config.toml
num_attention_heads = 1
norm_eps = 1e-05
init = "trunc"
init_std_qkv = 0.0588
init_std_o = 0.0588
beta1 = 0.95
lr_head = 0.00714
decay_fraction = 0.873
Each number is 50 + 10 x the weight over its row's rms, rounded and kept within 0 to 99. Layers, rows and columns count from 0. The size before them is the row's rms in percent of the matrix's.

# q: layer 2 attention query, 64x64, rms 0.159, rows 0-52, columns 0-63
# k: layer 2 attention key, 64x64, rms 0.164, rows 0-51, columns 0-63
q0 088:44 46 49 71 23 44 46 46 57 50 67 50 58 50 27 67 49 56 65 73 45 49 54 60 44 45 43 51 36 58 45 56 60 45 49 47 49 51 56 37 54 59 53 40 50 46 49 37 49 64 53 51 73 57 68 41 38 48 54 59 42 46 54 63
k0 100:38 47 42 47 63 70 40 44 69 47 35 22 43 42 56 43 53 46 37 31 36 45 51 49 55 44 52 58 54 47 51 55 46 33 54 52 55 59 55 67 38 36 47 48 65 48 44 49 30 37 49 48 48 56 34 45 58 39 59 43 59 42 44 35
q1 120:49 55 51 58 39 28 42 52 42 62 55 60 47 37 47 74 36 59 56 58 55 68 52 52 38 55 39 48 48 65 51 49 55 77 58 39 49 67 47 47 57 60 53 49 57 42 46 42 56 53 63 44 61 59 64 36 51 48 53 66 38 49 47 70
k1 118:56 29 65 44 52 50 66 56 56 37 46 54 56 51 45 60 41 58 60 51 66 56 55 51 33 47 48 65 61 49 57 53 36 52 68 62 52 45 44 61 45 69 50 40 32 64 43 45 46 57 57 49 70 33 32 56 64 65 52 44 44 48 45 45
q2 082:49 25 30 45 34 41 59 46 48 33 61 66 66 54 47 57 66 59 66 58 58 42 60 34 39 54 58 47 45 43 43 58 62 55 61 42 48 51 53 60 50 45 61 44 49 44 46 55 66 61 39 47 64 51 59 55 61 58 57 62 52 32 44 58
k2 088:51 27 49 46 43 63 54 59 40 54 52 41 40 40 66 50 38 32 48 50 61 32 53 52 58 41 30 76 50 40 37 49 60 42 52 44 32 48 62 37 62 51 42 44 43 54 46 53 66 58 57 47 51 54 55 59 66 59 61 43 56 55 35 54
q3 080:67 46 48 72 48 59 56 33 51 46 58 34 53 59 56 52 50 61 41 24 39 49 58 46 55 51 58 50 28 65 57 47 57 35 52 29 32 36 57 46 56 46 44 65 64 60 39 45 63 51 55 49 47 53 39 56 52 61 53 52 47 61 47 58
k3 083:44 40 44 37 65 47 75 47 50 58 33 47 38 45 43 53 41 31 46 66 66 41 28 60 47 40 34 38 41 38 65 70 42 54 35 58 47 62 50 57 41 53 42 50 42 61 51 55 61 53 45 48 60 54 41 45 56 58 63 48 43 50 47 51
q4 072:53 44 60 51 38 46 53 47 63 58 50 64 60 56 36 51 54 58 63 82 53 45 40 64 49 67 48 55 26 47 54 53 54 54 61 44 58 53 48 46 50 53 45 39 45 45 47 49 51 61 59 35 40 54 67 25 29 53 51 55 47 41 50 66
k4 072:54 62 57 55 55 39 46 56 62 49 59 56 55 59 46 54 46 59 38 55 66 52 56 39 38 48 52 69 48 66 52 67 43 55 50 41 51 27 56 41 48 77 47 48 41 40 47 54 48 55 48 50 51 33 49 44 23 59 26 58 43 37 47 54
q5 083:45 26 52 60 46 43 68 37 52 56 49 52 46 72 30 56 31 54 52 63 71 45 56 47 49 56 47 41 49 54 48 68 60 55 50 60 51 64 52 36 41 60 48 30 48 35 53 49 55 50 49 36 59 57 61 56 67 45 60 50 40 57 60 50
k5 091:49 54 57 45 60 26 51 49 57 51 60 38 56 44 55 62 42 57 62 57 57 63 42 48 48 33 44 60 42 55 52 67 51 70 64 51 38 57 34 55 56 78 66 43 44 52 55 72 51 39 55 57 46 52 60 52 61 34 56 46 48 47 65 55
q6 109:68 72 42 59 77 55 51 52 54 48 52 49 40 48 64 46 45 48 46 43 51 52 35 38 52 42 54 42 56 41 55 68 39 29 45 55 44 63 36 36 44 43 31 39 46 57 52 51 33 50 57 48 61 42 35 46 53 48 50 43 61 31 59 42
k6 097:54 46 38 42 67 59 32 31 57 28 57 52 54 44 59 46 55 44 31 50 36 59 52 57 56 60 49 44 50 48 37 46 29 40 40 50 54 43 41 58 49 58 45 54 44 81 54 42 45 32 51 64 60 49 46 34 55 37 49 52 39 47 46 55
q7 080:45 39 43 31 50 59 45 64 43 40 52 52 53 48 50 55 49 34 37 44 48 60 49 48 61 75 37 48 59 49 41 44 47 42 38 54 71 45 34 58 44 46 70 61 52 60 48 46 39 45 31 68 49 58 42 62 54 49 38 64 65 49 65 53
k7 089:37 48 52 51 56 41 45 46 33 55 53 27 69 57 55 48 67 46 56 28 50 45 53 39 65 43 49 50 41 38 35 51 56 49 41 36 49 46 57 48 65 24 48 58 64 46 54 49 44 38 35 64 39 52 65 52 52 44 32 61 52 52 49 44
q8 089:54 48 52 62 55 39 67 42 64 49 52 49 52 64 41 57 53 52 61 49 37 65 68 59 69 56 35 64 50 77 73 44 47 43 48 59 47 38 62 58 45 44 49 55 50 62 57 47 42 54 58 27 42 42 48 47 46 57 55 46 41 51 64 60
k8 084:52 45 64 55 44 50 47 52 58 59 38 61 52 47 39 65 45 55 61 59 42 66 43 56 46 53 35 50 46 69 62 48 50 43 61 62 56 38 42 59 44 51 37 53 30 60 26 56 28 53 50 39 23 48 45 40 49 42 36 49 49 38 53 58
q9 093:45 46 60 53 50 31 68 77 49 38 59 48 57 52 63 60 57 46 43 53 50 49 57 50 36 60 48 53 66 50 43 44 46 40 48 60 64 36 40 48 50 59 50 44 69 57 53 46 72 48 56 60 36 41 65 52 49 51 47 62 54 32 71 60
k9 087:78 44 42 35 46 37 51 49 54 57 59 72 45 47 55 67 36 47 67 50 47 48 47 35 44 59 59 47 36 53 51 42 52 40 42 57 35 49 49 46 61 64 38 29 49 66 45 64 50 47 57 51 50 56 48 48 47 73 41 60 43 51 60 42
q10 098:40 51 67 52 48 48 44 50 33 29 64 41 42 47 61 58 47 58 42 47 43 58 40 44 53 36 52 53 52 40 44 60 46 39 36 47 56 52 57 65 55 52 67 55 55 44 59 55 60 74 57 45 43 69 39 47 39 50 68 52 34 46 28 64
k10 094:75 52 52 44 64 55 40 43 50 37 61 49 45 47 48 50 44 57 39 56 34 39 74 46 44 47 58 51 53 42 57 44 42 66 58 77 52 43 58 58 52 70 42 65 49 39 50 50 60 53 46 57 42 61 57 28 46 57 56 47 43 60 32 44
q11 102:15 51 50 43 42 47 45 68 48 27 66 38 57 39 45 34 57 43 47 56 43 50 63 52 49 50 57 58 56 62 37 61 56 53 38 45 49 51 42 38 46 59 39 36 50 60 55 48 44 40 39 58 28 52 53 47 55 32 49 44 55 52 61 42
k11 094:63 46 46 52 35 59 54 57 38 54 45 49 41 47 55 35 49 58 49 50 38 40 46 41 64 32 46 66 30 46 52 31 52 42 40 44 43 59 42 61 74 35 44 35 34 39 50 48 55 46 45 54 43 41 56 51 38 31 52 60 44 46 65 38
q12 088:41 68 45 43 54 41 40 57 53 58 48 44 68 57 37 35 51 41 48 44 38 49 51 33 42 55 61 62 58 50 68 65 61 62 56 54 49 45 42 57 55 55 58 46 44 23 42 43 49 55 55 33 46 47 34 28 49 49 58 47 59 66 60 63
k12 107:48 48 55 55 29 45 50 65 49 45 41 41 41 54 49 53 40 67 64 53 45 47 61 51 30 34 75 54 49 48 51 39 56 55 47 65 39 37 36 59 46 60 62 30 41 41 47 58 42 53 53 37 64 41 46 42 45 50 39 64 37 57 65 41
q13 099:51 56 38 40 67 57 49 78 38 39 28 63 47 63 61 48 60 40 54 28 48 47 55 50 52 33 38 64 48 53 62 39 38 45 49 51 63 64 40 50 63 30 55 52 59 48 50 50 41 42 43 46 45 59 36 57 40 44 49 55 52 55 58 48
k13 100:32 45 51 53 58 48 46 56 37 40 32 47 54 38 57 47 61 50 42 33 54 69 52 54 47 54 56 48 54 59 48 27 45 48 38 44 59 46 51 56 67 48 30 65 45 53 33 30 49 53 44 49 48 47 33 66 46 39 59 42 71 37 43 56
q14 096:46 50 63 40 36 52 36 57 53 43 53 59 58 44 33 69 49 49 70 72 54 55 32 41 50 47 51 48 55 64 52 62 61 45 69 51 44 36 62 48 36 56 37 56 45 69 33 53 52 43 65 32 43 50 48 57 54 59 57 58 41 55 45 46
k14 140:53 46 58 54 41 47 54 52 52 39 52 53 43 57 44 76 46 65 62 58 53 31 58 29 43 61 42 55 54 66 44 50 49 50 40 56 37 30 45 42 47 68 52 26 41 43 49 69 56 67 61 52 52 42 49 47 51 67 44 59 37 55 48 54
q15 110:47 53 45 37 51 49 39 51 49 38 28 50 38 38 62 44 49 46 31 48 48 47 45 70 61 44 46 57 55 54 50 63 53 59 44 50 53 58 53 54 49 61 47 56 40 81 75 53 32 36 43 42 41 32 45 50 45 44 53 51 49 59 40 35
k15 107:56 48 71 53 39 51 38 56 53 40 46 49 58 45 41 63 57 49 57 37 57 56 59 36 32 70 40 42 47 55 59 45 51 54 49 53 47 48 57 24 56 61 66 36 41 61 34 56 47 48 70 39 40 51 47 44 45 53 50 78 47 61 54 57
q16 093:62 67 36 61 52 44 58 36 52 54 53 57 53 59 58 49 34 45 49 54 51 60 55 49 47 41 45 59 31 63 50 43 46 57 52 62 51 30 39 40 31 63 60 59 61 63 49 52 56 61 30 60 60 34 62 49 58 51 46 65 42 32 36 52
k16 087:43 42 47 48 52 47 55 48 55 40 68 70 65 40 30 68 40 55 52 60 56 57 41 50 54 46 36 52 27 46 42 50 46 53 62 46 47 57 55 46 41 56 57 38 47 71 39 60 53 42 56 34 68 61 49 59 26 53 51 45 50 58 35 54
q17 121:35 48 46 35 67 46 47 46 63 60 51 58 53 46 48 46 47 29 56 54 48 55 36 52 41 55 41 32 38 34 56 62 64 48 62 65 67 60 66 43 27 60 49 51 60 49 58 58 44 34 56 42 46 37 57 39 55 49 50 36 49 70 49 53
k17 109:60 51 44 35 43 40 25 64 51 49 50 52 40 43 62 46 75 58 47 29 43 54 55 47 52 52 60 50 62 56 46 54 48 51 44 32 57 43 50 51 49 37 50 39 39 54 50 54 45 39 28 65 65 52 48 42 44 35 61 58 58 58 58 72
q18 120:59 52 46 65 51 41 38 39 25 56 46 55 39 56 55 67 47 32 61 32 58 53 37 56 41 41 42 40 62 47 48 56 57 45 65 49 62 47 25 54 60 48 60 38 68 46 41 38 60 55 49 45 58 35 39 62 37 51 55 40 55 53 47 51
k18 109:41 62 24 44 63 60 52 49 60 34 34 35 53 49 44 42 53 41 42 51 53 59 50 56 38 69 56 47 57 35 44 45 45 37 42 43 67 55 67 58 57 51 50 46 62 30 50 50 59 42 44 63 51 75 49 57 56 45 58 54 60 50 36 49
q19 094:51 54 45 61 58 42 31 61 38 42 62 51 63 61 57 39 41 43 52 47 51 45 64 59 75 57 37 35 44 40 41 56 56 54 35 35 38 48 55 34 55 46 68 49 49 40 56 59 57 51 51 59 49 61 32 53 53 53 60 69 60 47 69 52
k19 087:46 51 64 58 50 44 64 56 51 68 46 52 39 46 44 43 30 62 53 59 40 35 68 42 57 48 57 45 37 38 33 48 62 48 47 52 29 56 72 64 62 66 54 57 55 36 58 46 49 45 71 51 49 54 35 60 45 49 51 59 57 48 55 58
q20 100:28 56 61 67 35 49 49 53 41 57 43 45 39 56 54 38 50 40 64 54 47 57 52 49 21 53 42 43 29 52 47 48 54 45 41 61 69 74 51 60 34 53 42 47 59 48 47 36 47 55 33 47 53 52 54 47 45 72 45 51 54 44 58 43
k20 093:65 43 31 56 39 58 45 61 49 35 49 55 35 67 62 42 50 45 46 44 64 45 59 53 55 60 53 51 31 49 63 49 45 57 49 29 51 41 23 63 50 53 46 62 48 52 71 55 56 31 36 51 42 49 54 44 36 50 53 51 55 58 37 45
q21 097:38 58 64 51 59 65 59 54 56 55 51 60 32 53 50 36 40 45 40 40 41 42 47 43 50 42 59 54 55 42 62 50 66 41 44 37 49 32 64 53 23 38 51 66 58 43 51 63 61 63 51 52 40 56 29 51 51 44 49 36 58 38 42 62
k21 094:70 46 62 47 47 35 48 43 51 41 38 61 56 54 42 58 45 49 55 65 46 37 38 51 44 61 49 53 47 65 60 55 51 59 54 52 46 63 51 58 46 50 49 46 39 51 65 70 61 67 48 49 61 35 55 37 16 35 40 32 49 51 52 50
q22 100:54 72 39 64 45 51 44 61 38 61 64 56 34 55 51 47 49 37 51 44 52 31 48 57 42 70 37 56 49 64 65 45 43 35 48 53 53 63 53 52 64 36 22 63 38 61 60 51 44 62 50 47 47 52 54 45 47 29 47 51 45 49 49 43
k22 107:49 48 56 40 59 35 49 55 55 47 47 76 69 57 55 56 44 45 56 52 60 46 58 50 22 66 54 63 34 72 51 37 54 52 58 57 52 42 38 51 30 69 58 60 45 47 58 59 61 45 67 44 48 52 52 44 65 45 50 54 46 53 51 44
q23 095:46 66 41 35 42 53 43 55 59 50 44 45 46 59 44 50 63 44 55 63 53 56 38 35 47 58 30 52 74 55 52 69 51 48 69 59 52 44 51 55 41 51 69 33 49 38 55 60 40 58 60 54 53 50 31 47 45 47 49 48 37 28 49 69
k23 098:59 39 53 44 44 58 56 46 51 50 51 38 35 57 33 47 52 57 43 47 50 47 54 50 59 56 39 75 53 50 42 35 38 45 46 55 75 41 74 61 38 54 64 40 70 59 50 43 38 54 43 60 49 51 50 49 46 36 24 45 45 55 54 57
q24 093:58 28 48 71 35 66 66 46 56 63 45 44 60 46 53 49 39 53 50 54 38 50 54 57 39 45 49 53 54 41 52 58 49 60 52 54 39 48 68 49 73 49 57 66 48 40 59 51 66 37 51 55 36 32 64 63 50 67 65 51 53 44 55 43
k24 084:33 59 53 41 46 44 50 33 41 47 63 36 41 46 56 47 37 40 48 50 45 49 45 47 55 65 45 47 50 47 61 66 56 46 49 42 52 63 61 52 56 43 33 73 46 61 40 47 50 37 56 52 54 51 40 44 57 67 42 39 22 75 53 39
q25 097:39 50 43 70 56 55 55 55 42 51 51 66 62 40 41 45 39 47 48 64 63 54 49 63 53 66 54 62 44 44 64 35 33 60 58 47 42 38 55 50 53 42 42 56 54 40 64 37 59 41 58 68 63 46 52 43 58 42 67 54 61 58 74 37
k25 088:36 43 53 63 43 49 50 50 56 62 56 71 50 45 49 62 39 42 56 51 63 64 36 67 37 59 65 44 35 54 57 58 57 42 57 42 42 53 48 45 54 54 41 60 55 48 47 52 54 49 69 64 56 40 49 37 63 41 56 38 47 56 80 32
q26 100:38 39 46 32 58 63 30 43 57 46 41 59 54 44 66 51 52 70 45 51 53 44 37 40 49 61 57 58 70 45 49 72 36 48 50 47 71 60 43 59 42 45 50 62 52 60 62 54 47 48 45 52 42 65 41 38 54 50 47 70 53 41 39 40
k26 101:57 27 60 56 41 46 62 61 49 51 54 57 51 49 51 81 46 52 67 50 43 44 47 43 47 49 59 62 42 43 40 51 50 54 40 65 52 38 59 35 66 62 64 48 58 66 55 65 47 47 56 43 42 43 59 45 50 68 30 66 57 45 53 52
q27 108:51 51 55 47 58 43 52 42 49 44 57 47 37 67 35 57 55 45 62 64 60 61 45 36 47 45 24 71 64 35 49 33 55 57 43 65 73 44 60 43 42 58 50 43 57 51 50 41 50 59 60 66 48 26 48 52 55 52 46 46 52 61 44 52
k27 108:49 40 33 55 44 55 40 38 76 49 39 49 50 62 50 53 63 44 60 38 36 49 55 55 74 51 57 59 54 50 68 45 69 51 58 53 68 31 59 55 53 47 67 47 57 49 38 51 57 47 46 48 59 64 45 56 45 33 59 44 55 65 57 49
q28 110:54 71 62 43 37 55 50 72 52 45 44 54 64 49 51 61 39 44 47 49 60 38 64 43 38 68 39 56 23 27 44 38 42 44 39 41 56 39 43 56 47 55 53 36 64 50 51 40 48 51 64 55 65 63 43 51 50 48 52 46 51 53 63 47
k28 117:55 38 40 68 63 72 42 34 35 61 52 56 63 35 48 32 48 58 43 54 51 46 48 49 51 43 52 53 50 32 55 42 53 44 46 40 41 35 49 54 34 36 44 54 68 39 59 43 56 50 39 72 44 45 49 48 47 35 61 51 64 56 63 41
q29 102:61 46 60 40 63 36 40 43 40 61 60 63 37 40 40 43 49 66 55 60 50 53 38 50 58 48 61 46 42 63 64 53 50 67 59 44 52 75 39 52 54 58 56 35 65 62 42 33 45 56 50 45 62 66 60 54 53 36 50 62 58 46 65 59
k29 091:53 40 32 50 54 61 42 69 54 56 41 55 43 52 70 50 44 46 55 43 56 59 59 70 37 63 59 46 54 45 52 48 64 47 55 56 56 60 33 43 78 39 47 43 51 51 55 49 41 55 60 38 41 56 66 55 55 42 36 45 64 27 51 50
q30 102:52 58 52 54 51 46 45 45 63 65 53 40 50 61 56 70 41 44 83 64 45 54 61 51 47 50 54 46 52 48 49 29 43 43 52 66 42 54 59 44 75 57 53 37 72 50 50 55 55 64 48 63 64 46 64 51 42 43 64 46 41 52 52 54
k30 097:37 64 49 44 49 68 40 47 48 55 55 65 37 45 67 43 54 38 50 61 45 59 48 62 64 55 62 50 64 44 39 41 41 49 62 54 82 52 49 67 31 43 40 55 62 52 51 36 58 45 47 65 59 67 50 43 58 54 46 49 52 52 47 40
q31 110:43 42 39 35 63 54 58 58 51 31 35 42 61 50 68 38 41 37 64 31 52 49 59 32 56 47 66 56 44 57 44 42 44 48 52 40 46 43 58 56 61 37 46 58 69 48 52 51 40 51 38 54 64 31 35 57 63 55 56 43 52 61 44 43
k31 116:55 47 71 60 33 40 64 52 36 53 52 58 52 43 37 70 37 56 58 63 60 62 47 48 42 43 48 54 55 39 33 46 48 64 52 39 53 51 43 42 40 53 61 31 26 49 41 55 64 64 60 56 60 54 58 37 52 62 61 46 41 49 56 42
q32 135:46 45 48 61 36 48 55 54 54 58 51 65 50 50 30 68 45 54 71 67 66 64 50 47 42 52 51 52 50 57 45 55 51 58 64 52 47 49 50 24 58 73 56 44 52 53 48 37 66 59 49 50 65 54 60 51 49 64 45 53 43 37 55 75
k32 126:63 56 65 54 36 27 73 61 49 60 48 63 63 40 55 61 36 61 63 50 68 49 49 55 38 55 62 53 36 52 62 52 50 55 59 55 46 43 42 35 41 62 65 45 42 55 44 54 54 72 59 45 60 51 64 51 44 59 43 49 35 52 57 48
q33 070:44 54 44 51 31 54 44 58 51 58 55 31 33 41 66 45 64 34 36 50 40 39 47 43 59 45 64 46 37 64 49 41 70 54 41 47 41 52 60 64 60 48 53 56 48 49 39 62 66 66 44 56 37 70 45 58 59 50 61 49 42 61 41 55
k33 093:54 58 57 60 30 47 44 64 53 63 58 41 27 44 39 68 51 53 66 46 54 60 52 41 31 50 68 55 30 37 56 39 41 66 47 46 59 61 45 47 58 51 62 43 57 50 32 47 49 58 66 44 51 53 49 68 54 43 56 60 45 44 53 39
q34 098:52 47 65 52 44 39 54 50 63 53 47 62 51 51 32 57 56 45 60 67 52 68 35 40 54 57 63 47 33 64 52 63 50 51 43 49 48 51 54 40 53 64 52 53 46 54 47 42 55 53 61 43 53 38 65 36 42 51 41 75 32 48 49 80
k34 111:54 53 54 43 40 26 68 45 42 62 51 49 72 37 48 50 53 56 68 43 63 51 43 46 38 36 43 41 57 59 50 51 69 57 61 53 41 51 56 51 49 70 71 53 41 58 60 52 50 49 60 53 60 40 51 37 57 72 52 43 36 45 38 48
q35 104:32 59 32 44 57 42 47 50 48 37 61 24 44 41 66 45 53 49 46 38 45 46 56 40 60 43 46 44 51 75 44 40 55 53 40 45 42 49 50 73 49 39 33 58 53 47 59 48 44 33 54 41 67 60 39 49 40 56 46 54 54 58 43 32
k35 099:53 51 44 56 58 74 49 52 59 55 50 45 50 66 42 26 52 55 42 39 31 50 37 57 69 49 31 62 48 35 43 52 51 35 65 39 41 57 48 51 42 30 31 62 62 43 48 45 49 56 32 39 44 53 50 43 50 49 45 43 60 42 49 59
q36 075:36 40 53 62 34 52 59 43 68 60 56 60 59 49 44 59 61 60 71 71 55 48 49 61 43 37 48 38 41 52 49 41 58 49 68 46 53 60 58 44 46 60 65 38 46 59 42 42 63 62 40 49 68 53 67 58 45 57 57 58 52 54 51 69
k36 101:42 50 62 47 41 35 60 30 44 49 47 45 53 46 49 71 47 48 61 65 63 50 49 48 31 53 54 39 47 68 52 40 56 55 55 58 35 43 60 33 46 66 60 45 49 58 58 62 54 60 73 42 48 31 57 48 46 69 44 54 51 37 39 45
q37 114:35 36 48 41 41 51 54 65 54 51 50 46 78 43 41 41 54 42 57 60 48 40 36 36 41 47 41 43 40 40 38 33 53 36 35 58 50 40 39 57 42 47 65 50 60 53 62 48 51 54 40 63 62 54 37 61 57 48 56 43 64 55 62 31
k37 116:45 45 59 59 35 39 40 38 44 38 51 39 59 42 45 54 52 43 59 54 54 39 60 55 37 35 53 46 50 42 25 63 64 39 37 66 39 53 58 51 51 46 35 50 45 42 50 64 58 42 72 53 44 47 73 47 51 56 51 64 55 63 45 31
q38 106:37 48 53 36 26 44 41 60 56 55 52 63 46 48 45 43 54 48 59 42 38 60 65 46 50 53 38 65 40 56 41 58 60 59 61 52 50 65 42 38 54 46 41 66 47 52 36 56 40 47 41 36 41 56 56 26 36 36 62 50 35 55 61 35
k38 103:40 51 43 49 51 58 51 70 46 66 69 64 40 43 55 44 67 30 41 26 57 46 72 50 52 47 56 76 55 60 58 42 45 61 69 48 47 32 40 42 45 56 48 40 41 48 55 52 46 57 35 47 47 43 45 42 53 45 49 51 40 51 44 56
q39 081:63 39 45 57 68 62 20 50 44 42 49 57 43 50 52 56 59 55 54 39 54 37 41 61 73 49 60 53 45 55 46 42 31 52 47 51 51 57 50 68 59 38 55 40 36 53 39 55 40 31 36 39 44 46 56 50 51 42 51 47 62 41 54 29
k39 089:49 44 34 53 66 66 38 56 59 64 47 43 46 47 51 38 51 57 28 46 51 51 30 66 64 68 56 60 35 58 55 57 34 47 53 37 69 45 42 50 44 47 50 54 54 65 54 38 35 52 42 64 44 52 32 47 52 51 58 57 49 35 50 57
q40 113:73 42 53 65 52 43 52 60 35 43 60 56 55 46 54 55 61 59 49 32 46 65 39 55 41 28 40 67 48 55 47 36 48 49 60 60 55 48 55 45 58 47 63 49 66 54 56 56 61 38 46 53 42 70 64 34 45 59 43 58 68 36 43 56
k40 115:63 56 31 39 57 46 54 56 39 49 42 56 18 57 62 50 58 63 44 40 31 59 40 45 57 45 55 54 54 35 60 65 51 48 41 52 37 51 49 62 46 42 36 61 55 43 45 54 57 54 35 35 45 54 46 47 62 69 59 39 53 68 41 49
q41 100:35 50 47 47 45 39 58 55 42 41 49 71 39 59 57 62 45 44 45 51 61 54 40 56 51 63 53 60 46 67 38 41 54 41 60 68 56 38 43 43 58 52 68 49 57 64 48 49 59 55 41 42 49 42 57 32 45 58 39 56 60 53 51 85
k41 098:45 57 56 52 46 55 57 80 64 55 37 62 35 66 47 64 52 44 50 38 56 64 38 49 33 54 63 55 45 63 55 35 29 53 44 52 46 41 37 25 58 59 51 38 39 51 40 54 44 48 40 51 42 48 42 47 51 65 60 55 48 47 43 54
q42 099:49 48 65 39 30 47 52 37 64 56 50 63 44 47 24 53 67 68 43 50 59 42 44 48 46 50 36 55 45 35 70 60 50 55 47 38 44 57 52 41 73 56 53 47 52 57 61 51 54 64 51 39 54 50 56 52 55 42 60 42 60 32 46 68
k42 110:62 46 54 57 54 44 58 33 58 42 50 54 68 47 52 52 29 22 42 60 62 41 71 68 48 63 53 50 49 63 49 56 55 44 65 38 56 35 59 45 46 52 55 44 57 54 45 46 59 50 40 46 53 27 55 30 49 46 53 36 41 52 43 43
q43 101:54 49 48 36 51 53 69 48 39 50 35 65 42 73 54 49 45 65 42 39 42 51 32 47 51 56 43 61 39 49 48 46 50 57 53 39 23 54 39 55 40 65 48 74 58 52 55 56 54 50 49 63 41 50 40 70 53 53 46 58 57 62 57 66
k43 094:31 36 67 41 41 36 64 56 43 47 37 38 51 50 41 58 41 66 42 47 53 52 51 37 49 58 42 51 54 42 48 62 65 55 28 57 53 43 27 52 49 58 56 49 46 48 52 71 50 55 60 41 57 37 50 48 52 72 59 37 45 56 62 63
q44 116:47 41 74 54 48 60 42 53 60 39 71 58 51 60 31 41 43 37 64 65 68 65 60 53 39 52 33 50 50 54 32 51 45 51 61 51 49 44 54 37 58 52 51 34 43 64 38 43 54 42 57 50 55 61 58 56 32 50 43 39 48 57 51 60
k44 097:64 49 42 52 50 45 53 51 43 49 35 53 45 49 62 58 54 62 53 48 39 43 39 37 74 63 69 53 56 49 74 51 49 59 60 37 50 39 44 35 51 64 46 56 57 39 60 35 54 57 48 41 42 47 45 42 71 36 61 48 42 35 39 66
q45 089:54 41 43 72 45 44 55 56 41 68 51 48 35 58 54 52 42 37 44 31 65 46 66 52 35 57 60 47 55 46 49 61 63 42 45 48 38 51 36 42 61 42 52 61 43 42 44 32 44 45 66 49 61 28 56 43 54 50 62 32 63 47 55 56
k45 101:60 59 62 41 55 40 66 36 65 45 46 61 51 52 49 61 27 40 46 57 58 44 56 41 32 55 70 59 32 55 45 57 56 49 57 52 33 46 50 53 46 61 59 32 45 52 46 52 69 59 65 52 48 42 62 44 41 64 51 66 38 55 59 54
q46 108:56 55 51 43 42 29 40 61 47 52 47 61 54 67 47 46 43 73 56 62 61 55 56 52 46 49 51 60 46 66 44 62 64 61 52 60 49 34 45 49 44 53 70 45 56 64 49 35 58 63 63 43 58 37 47 51 68 36 72 49 57 57 62 45
k46 093:49 50 55 61 57 55 47 50 67 39 54 37 26 33 55 46 32 32 45 34 37 50 59 59 48 62 38 57 51 45 41 53 54 30 40 30 51 40 59 46 55 32 43 55 57 46 41 42 46 63 61 41 48 55 47 62 45 59 60 58 67 59 50 52
q47 096:60 50 53 66 49 47 62 54 64 47 46 61 56 48 41 52 32 41 55 62 55 75 47 53 51 55 42 61 36 53 49 28 49 58 44 68 60 63 49 54 47 55 55 31 47 46 52 65 65 58 54 56 52 51 48 39 35 44 32 43 38 71 50 61
k47 088:52 54 58 64 51 36 48 68 61 50 32 56 52 47 50 64 55 45 63 56 54 59 50 41 48 41 62 43 53 62 59 37 43 73 50 63 31 45 41 53 43 66 64 49 61 56 39 60 55 51 41 62 54 50 34 44 60 46 63 38 38 70 57 58
q48 096:38 58 44 66 51 60 32 58 64 46 44 59 43 49 59 52 35 63 48 63 60 53 52 62 33 42 69 58 34 58 43 71 50 53 53 44 49 51 58 51 45 60 69 49 37 40 33 41 67 57 50 41 65 44 49 44 60 44 39 59 42 44 58 60
k48 111:58 43 50 41 55 68 44 44 49 44 56 40 49 36 46 42 59 54 39 49 41 53 28 71 49 43 52 45 37 37 39 28 39 56 42 39 60 67 61 56 60 34 49 65 51 56 66 44 43 44 35 58 41 38 51 59 46 39 47 46 65 39 54 44
q49 092:46 42 46 56 49 44 66 48 48 56 45 48 60 49 48 42 41 29 41 51 44 51 49 40 42 49 28 60 54 53 53 38 52 48 62 54 42 56 28 74 44 40 25 43 43 30 56 55 57 39 37 44 63 27 58 42 51 59 46 45 45 50 54 38
k49 080:55 45 31 53 61 30 43 50 57 37 52 39 51 60 58 56 56 53 41 43 67 68 53 70 55 50 43 53 56 35 50 42 45 48 51 50 36 56 26 58 42 53 28 45 55 50 41 54 47 39 46 58 67 63 40 44 69 41 51 59 45 60 57 40
q50 092:54 40 47 44 64 51 50 40 54 45 46 44 60 49 61 34 45 48 41 45 47 41 51 54 55 46 41 62 57 46 37 41 44 36 59 75 69 44 53 68 48 28 61 46 55 34 58 37 34 60 52 49 51 45 45 60 51 48 39 50 52 42 41 19
k50 087:56 52 54 67 54 35 55 33 58 48 60 50 50 45 40 77 57 61 64 64 69 75 53 69 40 55 49 55 45 43 57 51 52 48 49 50 56 44 60 46 33 64 64 34 48 60 56 57 51 58 52 57 48 49 58 50 56 52 40 49 49 55 25 56
q51 092:45 57 40 50 38 47 57 51 32 52 70 64 58 49 63 49 56 54 58 50 25 40 40 56 62 51 50 51 57 36 76 58 40 52 51 56 67 39 52 45 56 32 65 66 33 49 41 39 50 49 58 43 42 61 53 51 51 46 39 36 51 51 37 48
k51 087:43 62 56 43 45 34 52 51 50 56 57 60 54 46 48 53 52 47 49 52 55 43 47 46 17 43 35 55 45 61 65 49 55 51 44 57 47 38 66 54 53 41 60 33 40 30 64 39 56 42 45 46 60 61 44 47 56 65 29 32 41 37 42 39
q52 101:34 45 46 66 51 58 24 54 43 48 60 53 55 47 50 57 47 43 47 38 40 67 54 60 63 53 52 47 52 39 36 48 32 60 53 63 43 27 41 57 47 69 49 43 53 55 43 55 56 46 46 56 57 73 45 42 64 50 52 49 42 39 43 26